config.toml
n_layer = 11
d_model = 384
n_head = 6
n_kv_head = 6
head_dim = 64
d_mlp = 2048
vocab_size = 8192
activation = "swiglu"
norm = "rmsnorm"
norm_place = "pre"
norm_eps = 1e-06
positions = "rope"
rope_base = 32400.0
rope_fraction = 0.5
qk_norm = false
attn_scale = 0.125
bias = "none"
tie_embeddings = false
parallel_block = false
init = "uniform"
init_std_qkv = 0.0198
init_std_o = 0.00423
init_std_up = 0.0198
init_std_down = 0.00183
optimizer = "soap_variant"
lr = 0.00211
lr_mult_qkv = 0.7
beta1 = 0.95
beta2 = 0.95
lr_head = 0.00668
grad_clip = 2.0
warmup_steps = 200
schedule = "cos"
final_lr_fraction = 0.03
batch_tokens = [32768, 65536, 98304]
seq_len = 1024
doc_mask = true
train_tokens = 284700000
steps = 4688
dataset = "wikipedia_en"
Each number is 500 + 40 x the weight over its row's rms, rounded and kept within 0 to 999. Layers, rows and columns count from 0. Numbers have three digits each. The size before them is the row's rms in percent of the matrix's.

# layer 5 MLP up, 2048x384, rms 0.0959, rows 1507-1529, columns 0-95
103:490449500506504501448544496486437510481480440482488434533481585468451450579487455492510433497490537508484494484510473473537451519491530515482461483528490560558437433460520488502509494511439568480527456529450472477510435492435499476490473512500537444458480464453483554429491440545486440507
092:436496543470562519532494526467496514503487499489538431428528537525381482481506506507509458529507475512461509504557491536381529480505532499475444493454567469569447554569489478451505457449503499518458611553444475435458548487513469486464477493566447447479569515492510554474527478455520422539
098:475512428484523500479520475555468472489498540457464488567454517551517554514482523444433555493523499429521518454431527531487431547486501497535535438477438449523580448512504526553467502527481581407500453506514527478494549425526444468486479456499524629553463519534478496530443434554537488455
097:470477472422529502476526532560517517538507490467533518510479508559452472423544504506468463429533528518432563526420433515569480476483504504544515480518518495477513489490466496477513445510551476574505517488488491464480455455500525573371537442528470499447479460540536537490566548506500440514
095:484437484546509507475525542519488526504573465546538528519521439527524506441447458541453496530461508501536501506438505500491599460519531586498463511556538541418475508549505518504523518464432531508518516538571456522551479520484480551475494479542511549467463453495546498512513462437484508416
097:528439470584501478515505458496485514398538485529448438496476433507539488440525511460437562443559507481508566473576469527551502460401395392579512523479482488505467521392497519502496483422475524532542518516496463478529512538504516613565486530568491472486472483534494477403497543438509543499
100:502490438545456449589442441460483513468557482557532509479560491450521547485531504531528502411496462531454564471577574462458472470573408530400542513501491503451454516581519450598472527486557462499493498498552529471469522515478464472398493480487489542510481501448546509470564494481519507475
104:474541562440606550484461551517493455486489508432495508520417489467481474411469553574520502520452491499465547502408449412417477470544474459492480518468470513565512515497498509509514502515471569521494528449498454489536463517491463407577477532536538530553532455496518459533507438533495605481
102:514461464467458525463501537534504512498483585480474439494511464509487514459514519524493480467538539560447470486497471504479478488516522500491517483507529455573522524461410428554529536521472445564447498522530439528536468459509538421581516512495522443537534430528537474551524490521457455489
090:495456491559592480496499528542476533547524496620495428500555525478512473474522480482502510481493469437545468502556504498508525409409468481481508406479480501475524540438548507507505484481493504464513443496513443528448461507463500515528434495488493521443492577555464548503528509530497561523
095:489493501521465439442491554489519587556447516533503474430466453466515480479454504533530525486594497522458509437505467484550526489461471420519505497512514430514472486486558555547550456521541513529570472562492489513563432569470438495543508452507587522514529439467501543478436466494435530540
113:482536540446506506494452429506543531476497484448549449505524465456485517444583449570555483458506488554557466509538471552487529486526549497536437514509449523507520483430529522486468517470511501512513466502470532511502405548534540472548499442484491436531485508477513443582441525517472482529
093:517481511568507501512550474496496528485534468533528509479463546514474424477489369506460502551462560461525479422481543555513537522481497551549450491521516557473504445502471552424506407568444575513544513515558491524464455519504500473509554482471479458524426496545492524518487522513461484471
103:497440482432514542455543412497514549479447489492468481478519447526499515470531581551454499468511416485518514506515493514467509546510550497561435487463494483455476603473498524447512556509531489597488488456543487394448561457535487553470490549556494493504503564547533529560404472498488530516
096:531467507467544411521465504444555535505450528441473489497442520511464528503433497520529534506535528523527424458479458495479508511623498540471498467508474484420485530527477493495531570530434461535455534520502470548529532506500469488571448504510542541532450410522447529493597485449486523516
094:591456527543538457517543475467503492461530520546485583485518506510431588539499436521514546488442455462519493446587550451563453512547533583552566504523508529488514477478536518479552505486525421470541570475569466475450540533511460520494448540559468506524495514495504519480547417538469472482
101:549479522540544483508517484517612573480534556471493534461456492492581419446464481560503494492615529456584506487497491467547481457506517500478483512462519479484498444557527502469487502502469464553516459479434488487506510484507496559446554545538576545480484463521478542489498469523513489479
098:411484515553499509458522469560500535515474455504513583530520476482428467508546456536468460504467405497453504467508501569474478509489431418504490510532476480440405504546470521507494472481503469492494527448428463496505531527496530459495475522450460458457497525491513461519461511463487462472
103:603538475541549455548475509535492611554509504626542490564526464511484474506546498497516563503443528554473485498535501495465492523474550421558492474520512533425481547501468529475502409499495498540518491438454505509508435517487469578509566518530543610442493464562473498553465479503529484439
098:380505542526461576515540476511533489513542425481553508503455522480499516569489540475473471495496528488534503545549489441503528473479480514444549419498508434448499533473511515456543464501510482502522473444522463443542508474380434454474486466507510455526462570545469463504456517461484484555
097:452527481440503595489482475500588456416538525473492505518455491492547490570511514436488523503486445505475524495466462483479506452553511454544491470514457456499495536506446477452437498443501510494467519498445519472453486545486585479469535469448493497527541578476476467498547446574538463462
102:463496489479463503467565489445527558472505524478494473508527604550416491511435486494510419510441512449477499515485479444443547476477527565506492516509566502467478408477454510412453560575505462507485535504526479510528497483533491459467389508487547499476488499490491527494457466497503405554
094:491526507505565474520467483483504571468455484526459514512490429460534432468424515536484536523573425481491515431547535521474456461518527516536566439540535517530492488403559552492497518528503444472530506514473493479531459523475481532502524480475572521453459511547578474557537516535583488464
# layer 5 MLP down (transposed), 2048x384, rms 0.0913, rows 1507-1529, columns 0-95
102:474460528516515507453580526519418512419472477502446539377558440549503539526499492561555447399525419436525520554458508497531538495517552447566463502455494410496526517475492511457474454448506512498517455448516531448514543451552475480476508523486474470494438477538600512471448531503536513473
097:441491478488447541464506534530518501563555491446535481455537496454503425512545514572593426529510503542530416499471550485447481551590479531549549553555502552616491515569517514502452483554546438464455509437505514542500556511554454494487581540489540505469508472538461515490444554472531503544
099:419533434487538473536548469510515549449565420498456484456584473579533551488490485482452534524590486473590427526530489414454502438430441519451494475569530444494514476472465535513471531535507509517500491492441402497541439538455487492523457487492526490503524535496499472483526466493553499493
101:553500445454528512472488519477507517470499534538455419526508473574569515512493516471484606466509444479526500495477568529576493515497551450539530450446517511529458468560528476544557474450499502434487480530500532454455559539551464507511470587484547516533546420507452514501588481451496507476
099:502535436524490539442492539455516484496507486485515518477466488524541414523530525464499512545484549475516473439501476492520534517455546465488471504491531551486528577479463498428494463457503453570434567520534501449455528512379451545546490468538472521478486562521433522535470483461494471492
099:508517464508406471473593526419420437493512524513551455477555482579491482493472519480430492496498506417545539473449538570541489467422544509468384473430487453450486473504520579484515469418528475492475464497494572481502514543502497495526471466496514515482515485513474471524542459460510505485
100:555495446475498496520494525546473508509510468516525538517476560486536519548455518556522446482494494516546467486457465509517490429469410511491436456447404496601505464430496451501517542546544484424448442478487527577520497495459520517497489459519525512460537502462548553486487508506603553462
099:555528491519502483585455543572502458556494579434523479506564527474539544493524502489540540525551448409534499443458489559465542456517452501476502448552498503515555459498519539488505496426523479451480541498471458562546524427485412518488470463472543534523542441480538481509548486418503491505
104:436479488490548620384514488512472502476502463526461504535524490537504479536519528526528510546516465524527462503458475543518484529582560510570504530503489543568501474461564518446496446579454486478459510499550461498541475537474530460500575503503536512463469512520519433553488516539492505593
091:499567531396502542549537489485508534495490498501494477482522422465481552500474476492550504528599549473522544519496407573465540574558494515512466470509529481496476513558465464448567471464559416523546527514532463526557498531500540553432575475497447473575531477417508489523488454537502457462
099:494526477463475407455497463493472549465534538476506512532431552457450550484568431493503393547462531510420577487483553520571436460476486512499472453497496526531465534458492461501565526518547483462457495480486526478545527534517470462505478470507469476447488474506482498449531463498543510511
106:466514437420533530551482530458494474489430512528506496487498489595554523509520540532513467501531516508554488481493506508470506490538497519522467529521539558533529489494527436524479571487430572510419464514443522446483442532535519447440517502495488460536439521510584548500436446556463520506
100:502401474550566577507531534520513500437467488499526519459489460626457467517469535549521522478557510517471512495570542521497567488533485492493464516384490555516545474443509510536493446472464565521559537486483484515437536465468558497538442523458539446487514461566512517505492540547543529435
101:482533508472535517445513490522443439498473430525520522488457538588570514493489395475445480513485455434522529540449456543501515473477581458517497528488460502541500421581503509392484428441489538558493499469540515430500514482459453535515496507554594432482497449451570525528498465538530507473
097:535429443499534486405529441440520448525476581487538460508491504514501562522502570487523504486465502516494484557470506457549492536526539494464512450529500548487508494547587512490515524456519461451555555536490483524431529472439512457549424453592534575466486535501539473461485535563509501574
095:500503456476507465508507560615488535555553514502446547554499433515555477585484550495494456514488490485494503535510460530520531409473451475477476531469499502558488394521509461464584448448477578544429425487470490430485445512557546560512506495460504483532522547506505511540419536546511537492
099:615418470451554475535481524502527514531435512401573521515508533497569557443521491503439497563464505433575551490495415471517538509493483476476494523463533455488492430478525433508537525498521479531506525432508496454533521542385538531530464515539491429537479490469575470489522454479413511489
099:503564465518500552508438499512571598490530419495526476488518492504523439469465514452490519509453476445456528461523497452499475571499470521523581497483443505544449561410519439534460470559401490478493476437474484532500462522550517526510542483473487420493450464487486480481527446447522468585
102:459588545518526465519569567475500516551538441522424518521476494564477483479538523521495543524504513521584489452456498559493520536481524491503518488521601481394550546466459501492513635535421497446530502455523477501463496534542560449439537413531508501559513513483419473506432508482596559501
101:466485522496472513489554473550507456516549476489580480556439502535529460522433489537511448483506560539529436490494550531458486553503547488459442545499456494473490417485476502458551491481486504566524449511506562456521416556557542465578530503538430508506529428502531505507586526540433443524
099:469429474484533459483506530508402501472522537533548538518519498475555497467560545477519464439474457492592480509538555413498497497395520495499480530529417531519502534503507582536495450448527439501497472555546519518461504415520463470460556501504457502575518446443543526554570479613468523487
100:448484508534447592572543455434560552472501495457501511489534531443503505488508479544496496484458471473546457495542477508466487466458511489497515493469500524519512530563428485472476479515478490494433458514523528522478456481512462462539454430426482543473531410391541500502573478404569489558
098:440524443481553530492559481430487546472480550458490501504497505454450567482498461538506519577504462493425510511520466468490453477548537526611478538465461579535482501472479516538514485493533468436491489486473551365481436485523496562609458451579597538442462465530468493488434516506492528472
# layer 5 MLP gate, 2048x384, rms 0.0973, rows 1508-1529, columns 0-95
102:493471484497540489545523517478465487494524501437443579490499485552438477547512505478531507510478430462482485555511481579420539527522537480551538517490528502524542561489495449517457492496546476543438570509468503492524488518487465420501469568492443500479604521416485525425582565464464450558
101:506561489520462556531499543577486538526475471561515500472478476406524538516457442559493448447509491498493506523534447485461550512527540463428530534489529489433473445568441455463513435422454488578492578482445449491515411490472505490437457505493492457441548492481482533481527513421441478536
095:519430512567435485557453494501469477504483554527484435428438517481514505477444520554589531481451583554500533495508577470471508529482466531441441469483416473471478464447502479473462519527437485436517500477474500503489519489467471446528468515542490492490546390455474448476417474525471505513
094:591449507495483545518558504454502472516586495480497603491450516492534476477458502443472477535521495503423491535494563478502565451495543486449524493489446502551448509539446495485501546487518528548443458484449488474529562571482473534510522518540515545517490503516537521492546515473468550489
097:527497493512484503533483487526391478526507442483469528491583464437529510509470547491441539526484472501432463482452544505528470489495464575520503499445519512475508430486587479536469466542539555520562514519549530561503584544639463440490497489464492563549501514501517484442423396467458543491
095:514429519493602428593500525476502545531520499512548498513503504503500425505459512527572531511486475545450509500606604459503466523520488541518491482452535464557536482529499519526529483532527474432473504488548574551426456500510476496491472511483532541503492487558498457478597484508493591475
102:555513531443458522461538467538565510473505558451485493522458449446491486476542494547526481423535527543480499484482504454556436466549491485536515480550430559515488478461497586445410494555533442522579574508455493468459534531528496520536540500541468482513493452531430446494500539533559509506
106:492469488413498463507452508547492513500537544451384469493462496562549504488486473475576541537532554542496574514526532558486508504566610476469492564503572502468586529489504540509503515556492545534453521534428514518529494505516468471579541504486528532557547517519542439508490458507447512417
093:477558481521477459522513565537535483467495517505504512494455530472518546515409509467519474511518486532565508477529447477463517518447480530470473510486507528449480523567434425597537473465505514501521556520473500439441468448463505494473508499424458498426493523490489571560447560485508504486
093:492531543534475507489454567529513533558460530583497448443481527545556511473496564490464519463534476508512560473540516527525498538499538478506529511543482473500477420517531500413542447527427472417424497546510552475546504465393473531559492458476492487502507533484471568505472431469461513563
107:496477508451504441530438489535559583489496528475447419549401491525561492496548467499561580468486495545485516502514545495472503571531562436481519500565490529544386492535534532525530511489535526492512560477510375553445480433528473592543538476456517396477475480506513487510486514506481544476
094:530479474554518502570482469492580527466552508585553495440501543479448460444433420546521527435432508485459493455499487506416535516457485497514494462551540409485502431471447523490466492526464496493545458490508480480440552438567479469526504512529484503532405481552510503535496553419472478477
104:501443515497456552503437474511432563472448477468475512544533419546423529425463444514432553520491471509474457502540479486480544483528519453525484481505484520499414509479530517459630544485491497511487494510535485468563549464504522483485456480518584516529503478483530539512503490590589469486
101:427530482521506511522523464517511466522524493534455498446541514458490545528435559501520484443519499435545541496588581450546489538517470486515436488527531490506563450454501510559467461529489536456515556470422494461487477483505596512534516513485526468468518519437488476550456428531507560451
092:426511564514507454479488529501506462443535491490531480478490420501509482513506453541515448529547501590556507515472463502451440484557458473490528463498453494404454578529519483512459481533533473523537493555507522465461524518528508425441489511561398444467497495510488505542409510510593481541
103:459494497512547554504533521451453467502467491492496534447550458506504508498601474519525539532536489478469451464469474543468549568527487524515410431504519492469433476508494485483470575581512560477528479457505554429567495454509425463624472522519455482497495535423569628516465382540480516550
094:536485552522495476510536410558537507533557496470565519635582467536420510424586488504446509462538466446488527555572531454561524569460468486491477434490475469500513454551542568540564474543482505525483531470507544521454518580550518468489485539546439518498460561536547475488462462477566462481
099:381499506510512515482485516488511430556506504450426572535521534480522507462450521521496430480529439527522471457567539535510557476554564495504479516483510467508531479456484456518499519528553540481503517567527441478505528475539507463492506483493467585552535497512491456527459549519456473488
099:592545490506579443553502476478510472482417544470471542566581462484481438458545452528567443523533537556488483480435503536511504502470479503535494471521533486479436448475464515508473463517483497529471552594510499531459401493448544576505447498499504550457469523535528565520487516509492539492
101:496530528518507597474522442503485459560465514472413496492429512479495446577537490469538521529584572494495498504479478439512519483565467582514506504592503433530536457457491489504544475566545576463460520476462493505533532461514537492503525492458474480458494505474482486443541481494516411565
105:501512481486421527470475511490512592477502513491505504572539515393507543432539443464621534487482519473552531519567424443471447499499486471424462467548482441460557510515542475527500528523514471530541575547511482447516540449539517425518534440500532531542501524523492499644527445497477470522
098:477538498506442488525496522448520547517484528470502505480488483535513488506495474537528433529543534545451515518502567487573536505526509517572501497579534523479496490466519557496517553451417506479473450443465470518481462502505473477529564468447581637501499524545533409479597505487512493456